Weights of a small GPT-style language model, trained from scratch on English Wikipedia: RMSNorm before each block.
Each number is 128 + 24 x the weight over its row's rms, rounded and kept within 0 to 255. Layers, rows and columns count from 0. Numbers have three digits each. The size before them is the row's rms in percent of the matrix's.

# down: layer 7 MLP down (transposed), 576x192, rms 0.246, rows 503-575, columns 0-47
# up: layer 7 MLP up, 576x192, rms 0.237, rows 504-575, columns 0-47
down503 097:146134125133133107172059090164138107112183099121128094081147148122079163096166088146166113164168167110147112144107110110113122108150179107115166
up504 099:151130147142120105159142098110146130161075141076138106129127111090069096136105153126132160099144109124090138140103089116104098133160100137131110
down504 105:193174158097162119162116161114099099140162044138137148104129126124140146205172098117137112154133172139142123129121103103148145155105076108135148
up505 093:106127113108128159110118109171121126117114125131166081154149100099118136106130100109124163085114104140160084136140165148135137133142178163145108
down505 097:112155127169140101073092145065138139136113121152124154130122147179139135103133168151108084136131148092084170086120165151151127109135106136153153
up506 108:171110155137121098122123163174123057136102129153133126081124122103123139107146119116129116108097119080121095140122157171123098111166129157171172
down506 105:139129129119102119119155137171168171123132124125161127119108114084107137108090137115130140105160112109132126135107089099127148150102107125097135
up507 104:150117097083130098139087152116139120134138145095131140131148132112125105076112132148136130127131130136135102165073109108103076108107118138109133
down507 107:137164152116136150137161089120142128114106111131163109138125147149152109105097180135138071110136174143158064134114119105106126149141088115152117
up508 103:142120075115097153138118141099180150136135101117167118114178080134129152151153113133118157078109142100091111096112137118124120123175128156149102
down508 103:138170129117118142107128093142158107148120104140125117130136116093129113136147098132158075116147141126086142164150102095144153107132090117175163
up509 104:156109081102165079101121140079107152133147174127103128143167124087156136146143136135079104176148110113160118150107107138133139081099169090163131
down509 103:111114119119100118122129160084146123120168119095112130160143147125121137109143185134126180129173101154150111143111120175112129162118129105132135
up510 094:119099103135157108125077092139124149114107146132167170101132114132122112132151114135112126164132087175121121152144101155144114112154153122232144
down510 091:109102123128135125127087124165073112137130193109143152143130082142130156094119160121154145155184117104120155106100111105151118143148166089128075
up511 101:179101108124071099127102110144123174072117134111155113145135103092177126150122132109121144142183128094108119109105127151135169187109132133130158
down511 104:152140114161108140119124113154167136125089120139142140162143087141163116087074135176112071126091117137154094115154114125138133110109152143152116
up512 091:129139122119142130165132103128132117152125118102159108154150101117136150149144141113098187164094133118171115115154164112124115159087207104125143
down512 097:119095129154146147163149142152126093114127115102110151111089176165138173154106166127078109140145120112156107141112132147116120104093087142110130
up513 098:134168135106125114150111153125135193121162131148111081137168119100113144145131134108121190145146116128125122122144160144172102101147132142096109
down513 094:149120125115140149151142117087127087126080104160141112087074158128186084091117110137132106137131078112115139134098126135122183085127116114101123
up514 095:157173133117160160129123118161102145157120136173115119141122134117111125088121137140147132091193138133150154167123151136146156138154123112105074
down514 079:108101098140115139102159140143125134056140150141114128157120151139140143133142139154130103141097131132124127124157141134105136106150125121141100
up515 097:132102128142148098122123106111115098120078137093112141121100113113128147134102173100154124138151152121159161129099130143139141125157112178121134
down515 106:128098081119133116151142100161140123113139098144198099074122118130141136133148095141147151150163115167120105129145111133095119140090117062136117
up516 100:150140096134101125094091104117127137127166162106128136101138098113131101143129137135151142079114141111108134140131142159100125116159125150119139
down516 094:114143110143165135078149130116120100135162133106125162121118158098157088114099094106151108127101133115112157133145126159096112138121097130157112
up517 093:147134148124113121102139154100124128101093122108109092123118104148158122138120103125103172100053152125073145122122109152140136118123107145111149
down517 095:129160117118134092121073096102128110125104163140155117081161133130108124080171172110120118105163135144171143154123168150111141137150106113110111
up518 096:111152106168143127129159156141123127147148139117147124118115121122116124126125157159121155122098108104117087149135042098116127115113123119178135
down518 095:104101177086098122119138157129141086169139153138141152105109139100150130110169109137123069092165110126142130148103106100156119144133147166116110
up519 103:140111118117118165089117090121108125158125134157128112106144073170132104094077139133153173101147072134118141122149112123115171140141140121100103
down519 094:181081110121142153115123156117102119125134073085098126076164119138110143140149161116125136126112108147139118104119147096108130135106153087152125
up520 095:138157106136183121141116074135130100134154099160129119121132142135123128106156123132148164128144138133101082191127095126166134114149149093125119
down520 086:113108145142119122152109112118111112103139120115198092146083128135138136093128109149151147170156139137134127149112146111164137149133105074118151
up521 099:146118099146110064148169125103120111153114117137124105140112143094153127106087120142088074132140113105140105144121151101156089103124176133129148
down521 101:126157160120130161119101107180136108103155158114133164139095115097139142133105125136122139139134152124152160126119122114112122151133093170098124
up522 108:171149140137148160140117100120098140109081113113137094131117126104123146157132128104155166111102153141091119122096125171159117129154150179103120
down522 104:139128165146159117107100141087147128144156113135081134158125137147139127132107086092094112115111133151121085096103121168150115106085078141142106
up523 100:142129098154119180100151144090113115161051131116110112088165106112163121163160103173140152111126114103125100150166152096097115119135128159125135
down523 099:148146124143061159109133131080112105149098088154164128159137135179092155143097118109113118116157154120132145137108181138087147139156062161138106
up524 087:129186128136086154118110101101132151143107100155137138099118111115104099124121121146131132135140102159117089129128143105101162135048164103099126
down524 108:130114145109088131119136129121101140122158168121136151121139111133109135110122104144176153119120130162099138104154129110131141101134167187119129
up525 104:156125115183133114125111150115115156098109150145082159177109128152114172128106099086148132131072147124090135131121112141132111166150143145104115
down525 106:157135130075129132135210119102117133132137149175117151149088160120129129124160106096149101144106139118176144138138084190111112113117129106160153
up526 106:159085151107158140162135114104118135183143140140117181115153155090117145141148109115119093114125098123102161164127107137143166153154153125120186
down526 094:150157095148138135122146096101196143124135136103177158202098182143082126119144160157131144094110079139107124162120096108093148109143135177108134
up527 091:152101125100104111138143124121150159152134128098126136113077115131115153159129147117091102134103154107136153145150093138161144132168154100134108
down527 097:121221154116152107097107154119076099136138148148143117123149150177136093122103142091187097150103156133131147084133137114151089113166081066130112
up528 099:135155093115124114122150080117169150138115133151143149098138114112153089104115174124118150128147099127151086158131100096117119152142122110118138
down528 098:124106139137107147122122169126113142190115130108110076184143125122113171123118145094158173117113127146158118117105132135100156153145081126128116
up529 100:161131074128135115067134121111102133093138086123103105130149130120118126098128177084116143070123167198085157125149198161127120133099155132115171
down529 095:125153113133172105134136128103088112122149107116123162044154155124089111106136137128140109107121073145132146110118141115083114154083117072132151
up530 094:125128125145151124134140115119147100138121125146162183142118102096180140129119116108090126141133118100123133120145117090120148146114153080138066
down530 103:131140121095123088150085095142127163184190138118121107082151149126134146158125140158137138137105115149145132155136151093120145138117123120118180
up531 106:133149135136123130114105095121167082124083133167110148119083141103122154124134116131109119134115107145104115141139076159146126091146138128168105
down531 097:117134174123174173088097151100132169145106078175125135090142122156107107129119120117144089104102137113141099161148148171125149131162095112125112
up532 104:171116111140109139127096163124100118144150105112157150124130120071126133115168116139105148094125064139112110153144135121134086128109120142151103
down532 108:138143131160138125159133126114114135145105117124159126124153094111152161114127130168146132077120079134098198175114102174138114092106162146119116
up533 086:143112139140119117141103151112133151107117072163125149129107137148116135126160132109151123101153100164165164147136133169134109124142114116125200
down533 092:121097095102103114122111107077124158141095097095090131187120162137115126092154130117144133122127139155190134121157115139144122157109166122134110
up534 103:132119145108057072132108145130136121122102131125143107158124132134118139094104104114157156141151107133128112143161161120154138113107110151187111
down534 104:110133165134119144129099153145156129072148154126115105116120151170147176126091113061131116107150079103103132146154135088119128134117111090138133
up535 100:108094112148104075107140115130128116135119150131097115119136125163170122154119156093104114086119129172129100115109099156125089135119070115100094
down535 103:120111184127162123109109107128114144124182133126103114115105126129105156129104116109107142155133131144176119131129092107099094103131070083154147
up536 104:137123156106151130138138130100123167154129174133105143116167118120119153191169133095125126127144116124091155126142127152158130136123148129129162
down536 107:127124099147099130115142127117164146155115100125093097142129101075098105125110109131134142162174119148082128168146105131166111164101134160125118
up537 083:108091123171152125100107062140133143129144135157114135094171169123144162085113119138101163126110102115093106155100137154150140136122164136148101
down537 092:133168133109132137143112120118106088112111087116107095163157114081090168172132124083162116123132088153110158119164169087097059135106142166117137
up538 102:139133093143114092158105126155154123111107141069091147153169172102114084090093104130105102140161131111107080129152157157149101082132116148144117
down538 104:171134106119172101055127092142140094159120086179121136125118113107113118164183127121091102130124141135131119098135099105084120106127148170138102
up539 101:164191088134145133154155131130115133107113125141150117147129149156102128112135110118125162145162146133108155109152138133112118132133131129125108
down539 092:129088128104136122161188137154116143145149148100106120187118149154083127085146160154163118107130106158116120137121113098137115119097132028134139
up540 109:124148112157132142110129181118131087135106119160122134143121117138097082135106116110129139165129117089148162124160147153141133109127110115105139
down540 106:105113108120088130147111175155103168163128106149094142098120134141095165147112132136068109132123102143083123106128127147116151108156138113098094
up541 099:140156075137118104075181147132116093091106096150128127156147150153131183099171147118153198089159133111156127109175122154131131151131128117138136
down541 103:155125162108130179138163133105146165176102092112165135109131113129154096085142121179145147115120151134135122117136123085147116163155100115140123
up542 093:126153117161111121133091105129087126123108148117153136121113134135112135095147121123135115121105129119115117094136131104123136106130136114108149
down542 096:114103134138133116191120109098120120128169138122111166123130110143129126135141104126139081073104107112152099100120134168121151081106163140189154
up543 101:105143104154133137141143090139110091118154120143128133070114121160125082110088122144126153125172171143107139148149163072122158177084126160112121
down543 100:130112100134073118128122121135105139109100113089131115038151141145102126147098179116105134104113147130150138132144117177094167169128138133168126
up544 091:124175117074159149137125129119110105123092116139100129131165114133096142154112063167109144134130133110090170140127114149151101133118148112150171
down544 096:169087108077125135101126113144111127121121156094164135135124108139178155089153143075126124119116145159139089147153128157127126159091144127106115
up545 098:133117139114123121087130154134145117152134161124132168154129116106145152126126086107106068147135108131120150143153128117148087111111155140131177
down545 100:141127118119114104128121165077087135129161152117148104153145095137134093129087118130130137147166145164158148164155114118141100142132151078155144
up546 096:125150058121109122143129131114135135101157173116123101151112193155154142131126097154118165117101135114128150105126165111146155122136101119109149
down546 105:111084119141140186138116164098118115103124118129114133113125117126124142158079151059179191176146140150135128108104137089121083102132117142124092
up547 100:111110105117102109111126106127108129094118193118134126126099171140140109092094071136136089144149126105127141116143118088097145169112129146123093
down547 106:159146141113112082107150148096103128130165128111114108173132116105071124118145090127153170107067115165120138159129131154091121146078153127131146
up548 109:135100126119158136132103104158104107132167107114147124125194138110170155165149109190104133100137127118148125133148070149116107147155131104159117
down548 088:082178128162135117082136111156168151127132168122129132129121140136114121151123113133159131136093118135137100102103152154111151141116137217117136
up549 101:138152122149129117138109121112094141119114143143116123115138122167150128146132083105112134133119117121105123174155127107117132092113138098181136
down549 101:130109152141139109197145105089135155110149192148106161143130131115130104117133086100108129126154136107115151131133117080105116110139154128089110
up550 097:102100145108154138128105100094099131129159149101131116111115118143118149124119124121125163117148136170131156093147096141141139132131127098178103
down550 095:134103127126111140144114142122133071114148137111082126136115149126095091106146069144129119141162142147159155107147091138094106108141180092150128
up551 100:124141108134155125145114128152131111109133152091119120112088172141129132149148118141098120124122149155106118104126079175074098109148153128146112
down551 101:121160153148148124134134143126097088103147119164146131091132197131130140115128099098088134110136132102136136128103148109132104112090165063115108
up552 098:146107081153113140144053123121104163128157133089138148157153067139152152129132123070142119123137168102104140149065131146118143128133131152160109
down552 099:138115095142123144112139152110120124082151086105100118110151119098146102120118086093120138124120166164101089134132151133106110130115151112104155
up553 096:161076112073079158113148181148151111133121148124168078106131125143104119189142097103154178127150146110140118112130112142118146125135098149156138
down553 098:116102136109065157138122117088158159159159103173115102142118139148099126127173146157124140170133138087126124120159164060154151145111113118108126
up554 084:115124108108117174139108111136159105148132135105136078162110131145117151145149200113131144121126144154127117143097133141114151097187121137112109
down554 092:127084129121136153143117094109134146210128133160111137168121137143172124128142092143143108127094113082134109171163096146171115148114155128175119
up555 090:102181099093117142130110159137147135101102149146120164165118113138140122125135118129137159074155126118133088116137117144151145144132149143187086
down555 089:132149162138164148181140122122160138077162128148112156139136127179108157140114154128157090118114134145125175145120139107146156101149103139194152
up556 094:099132115145120150094109132161106172105173184140122122130121150108132103130133122155146119152123164149105142148102138127113116152152153115124173
down556 091:122143159130119129104153128124111088139140134104166127101142143083147110116124134092127117139100151101195133143121131124095145146135123104145130
up557 124:140128144108167105100126105120092150139089132137151154151162062140110139130114079124137132123134119143161137101065096131140144109128133174105116
down557 109:121138152132116099124114120107074125136099121117095184105131150092124144110118151108147125117106102166154171133128136188127097172197119099129134
up558 108:110155149098156107065156135138113135156132140164166131100098101121129147145158155152112126189155110113144111145148139139125090111144143091109158
down558 107:156141129094118128111106132120116135152173134095138103122116130125107147134144151166132158066168098125177121167132146123126147099131135156105129
up559 100:152123118089089111128090133111128153135097124115113078168074138131162150042096118124141120102132121127110147169113112139074102094142081120122124
down559 103:106116114134108094163129123132129131142092133133122127103114117125126123128128157152118126114098129156132173125154104126184105132126149112115190
up560 102:102101100089156133118071111141174102124148152072149158107083124137136079144108160086130098150134158151147137100127111119113143119117127143126130
down560 109:160106138140109095126143133171152138128143140127157151115128116091122081144120146146176125143121160119104120118101140143081110127124160136129170
up561 102:142105143119117128126098157084132110104158098114170115142090115131136106161144090118139152133114116139136144139122126128155085186174120163137104
down561 101:131124123130165078125134167105106097115158168124079084049112173116110102078133136129147134138091114137114127139107147165106143165192131122152147
up562 107:137121114144132104146173137085175124144156153140137145111144122110143144135109105142089164126167139129122168100098122154117118179131130126118104
down562 112:122108129137103090144121099158135131113106150136165174110153093129124110155136146123114140163143175144148138104129124097111148127146131132114119
up563 104:108134125124140134100133123163114124118120132143137164147156168150117103121082146151119141149123126143165129139173148169114123149094076130142117
down563 099:076147133157147140166157159146103116146118160111134127136103128071176126171125130139155094107121132088113135139104138145125140114174127113079168
up564 103:131138169138139144105122123108109158127094097121146107138131124076142162096137109086127095130130118157111169120098131169187088139118194108085155
down564 096:138130091132087164111125147145139114143144146132106133153122196163103093095108137158120132137130138150124137108159104077132144159107151065135145
up565 097:116141159134124120089129125147115146144154113132160125156150114133142103120158082151127117132118144093130138167106085117119109126136129064139152
down565 100:152157087111134141122139115126141151090118160100093138101090102123100102122134157188146121183102166109087147150109128130123169102115153090116156
up566 097:139146096133136138100141134184113131118120158126113126151158095116141161125124140137109125138143153133151106128102136134156128090147149120149142
down566 104:109127126125107137115158125095134087117147148122126121189099078155104145164143107152122098112145114120136120133171138156156153143124158115126099
up567 085:144127132173117125095127110164098127113148139094186120187159139137101124115087118147115123147114111186127136115141134150128133105114146137116131
down567 088:136141122107074101133117133151157164149123099151086178170124117148128127130158156120091128117129152101140153117121101134160105126154137110132147
up568 100:119141126161104153118129126101176117182106111144084172175135072127137165079112127155135093141117147111095114136086103127140121121129107100127138
down568 102:176147108160172158114107152111137139088143121116094131126159166148122124120115175155167144111144132125126138143167151116106158144106128122152098
up569 088:124133082113164119146109140116122096160143131135114123130128102150143116128092108125085131111130133112149114136099110112144113125156133090145100
down569 097:111123134102113088169141116174113118161155102179133134135106115092128128099128137134098105119162129151098107119130131150129109110125186072153106
up570 096:147147126147137113152135087114129133122095153095159100083171135109157102150154127114091097121124130119098123137100122145135098185193096139080096
down570 095:133124155128125133135099129139149177122138121106114121006114142120111156150119156099134130138121128110143108155149114111128116108134107060150106
up571 105:087155109133134127144120113149101153136132116138156151165126118161141172087151142143139154141106140141146138129129091103131128120110117108160160
down571 097:115145106146140122166121120121131114135161109203151111123182136105109162138084096169113138093084121135171126105121141121120091109132077148137117
up572 096:107133096085135122129147121141135112085149115128103124143096139108124128089137142131114124132113128072134138118111059127083124094132158140126110
down572 102:161166129148138186131132141108135152145105162124128150115126126123171157153127143097130140112102146089097126115109053117112150102135110170103161
up573 096:142156147158106093112126137082145111142123147116107149120160110123109112128131152129142138150116101158099120060100108136158149104113147127105139
down573 097:131139144131148126135146113120140090133099130116115129098123114102142160110119137122115147193164109150142119151125119145142134111104113140106138
up574 093:134143114099176123131122158152137137122119157103154095107134159155151074132117131117144114154146184126135129105087110129151076132143126135121110
down574 096:083106130136163145147097136124133114154120110125097084129156099116160132096106109143139136150136125163116146138131121109140156117100125116139146
up575 098:159129131131162154122109136119138094152129137110141118152154122167160145153111140120120143179083139161094098117131101094114106105117153158116117
down575 102:074147130134148127108118118104108125161099087140133169136114150100137142186103120144137098106116121128137123069062122156127142160105150124125107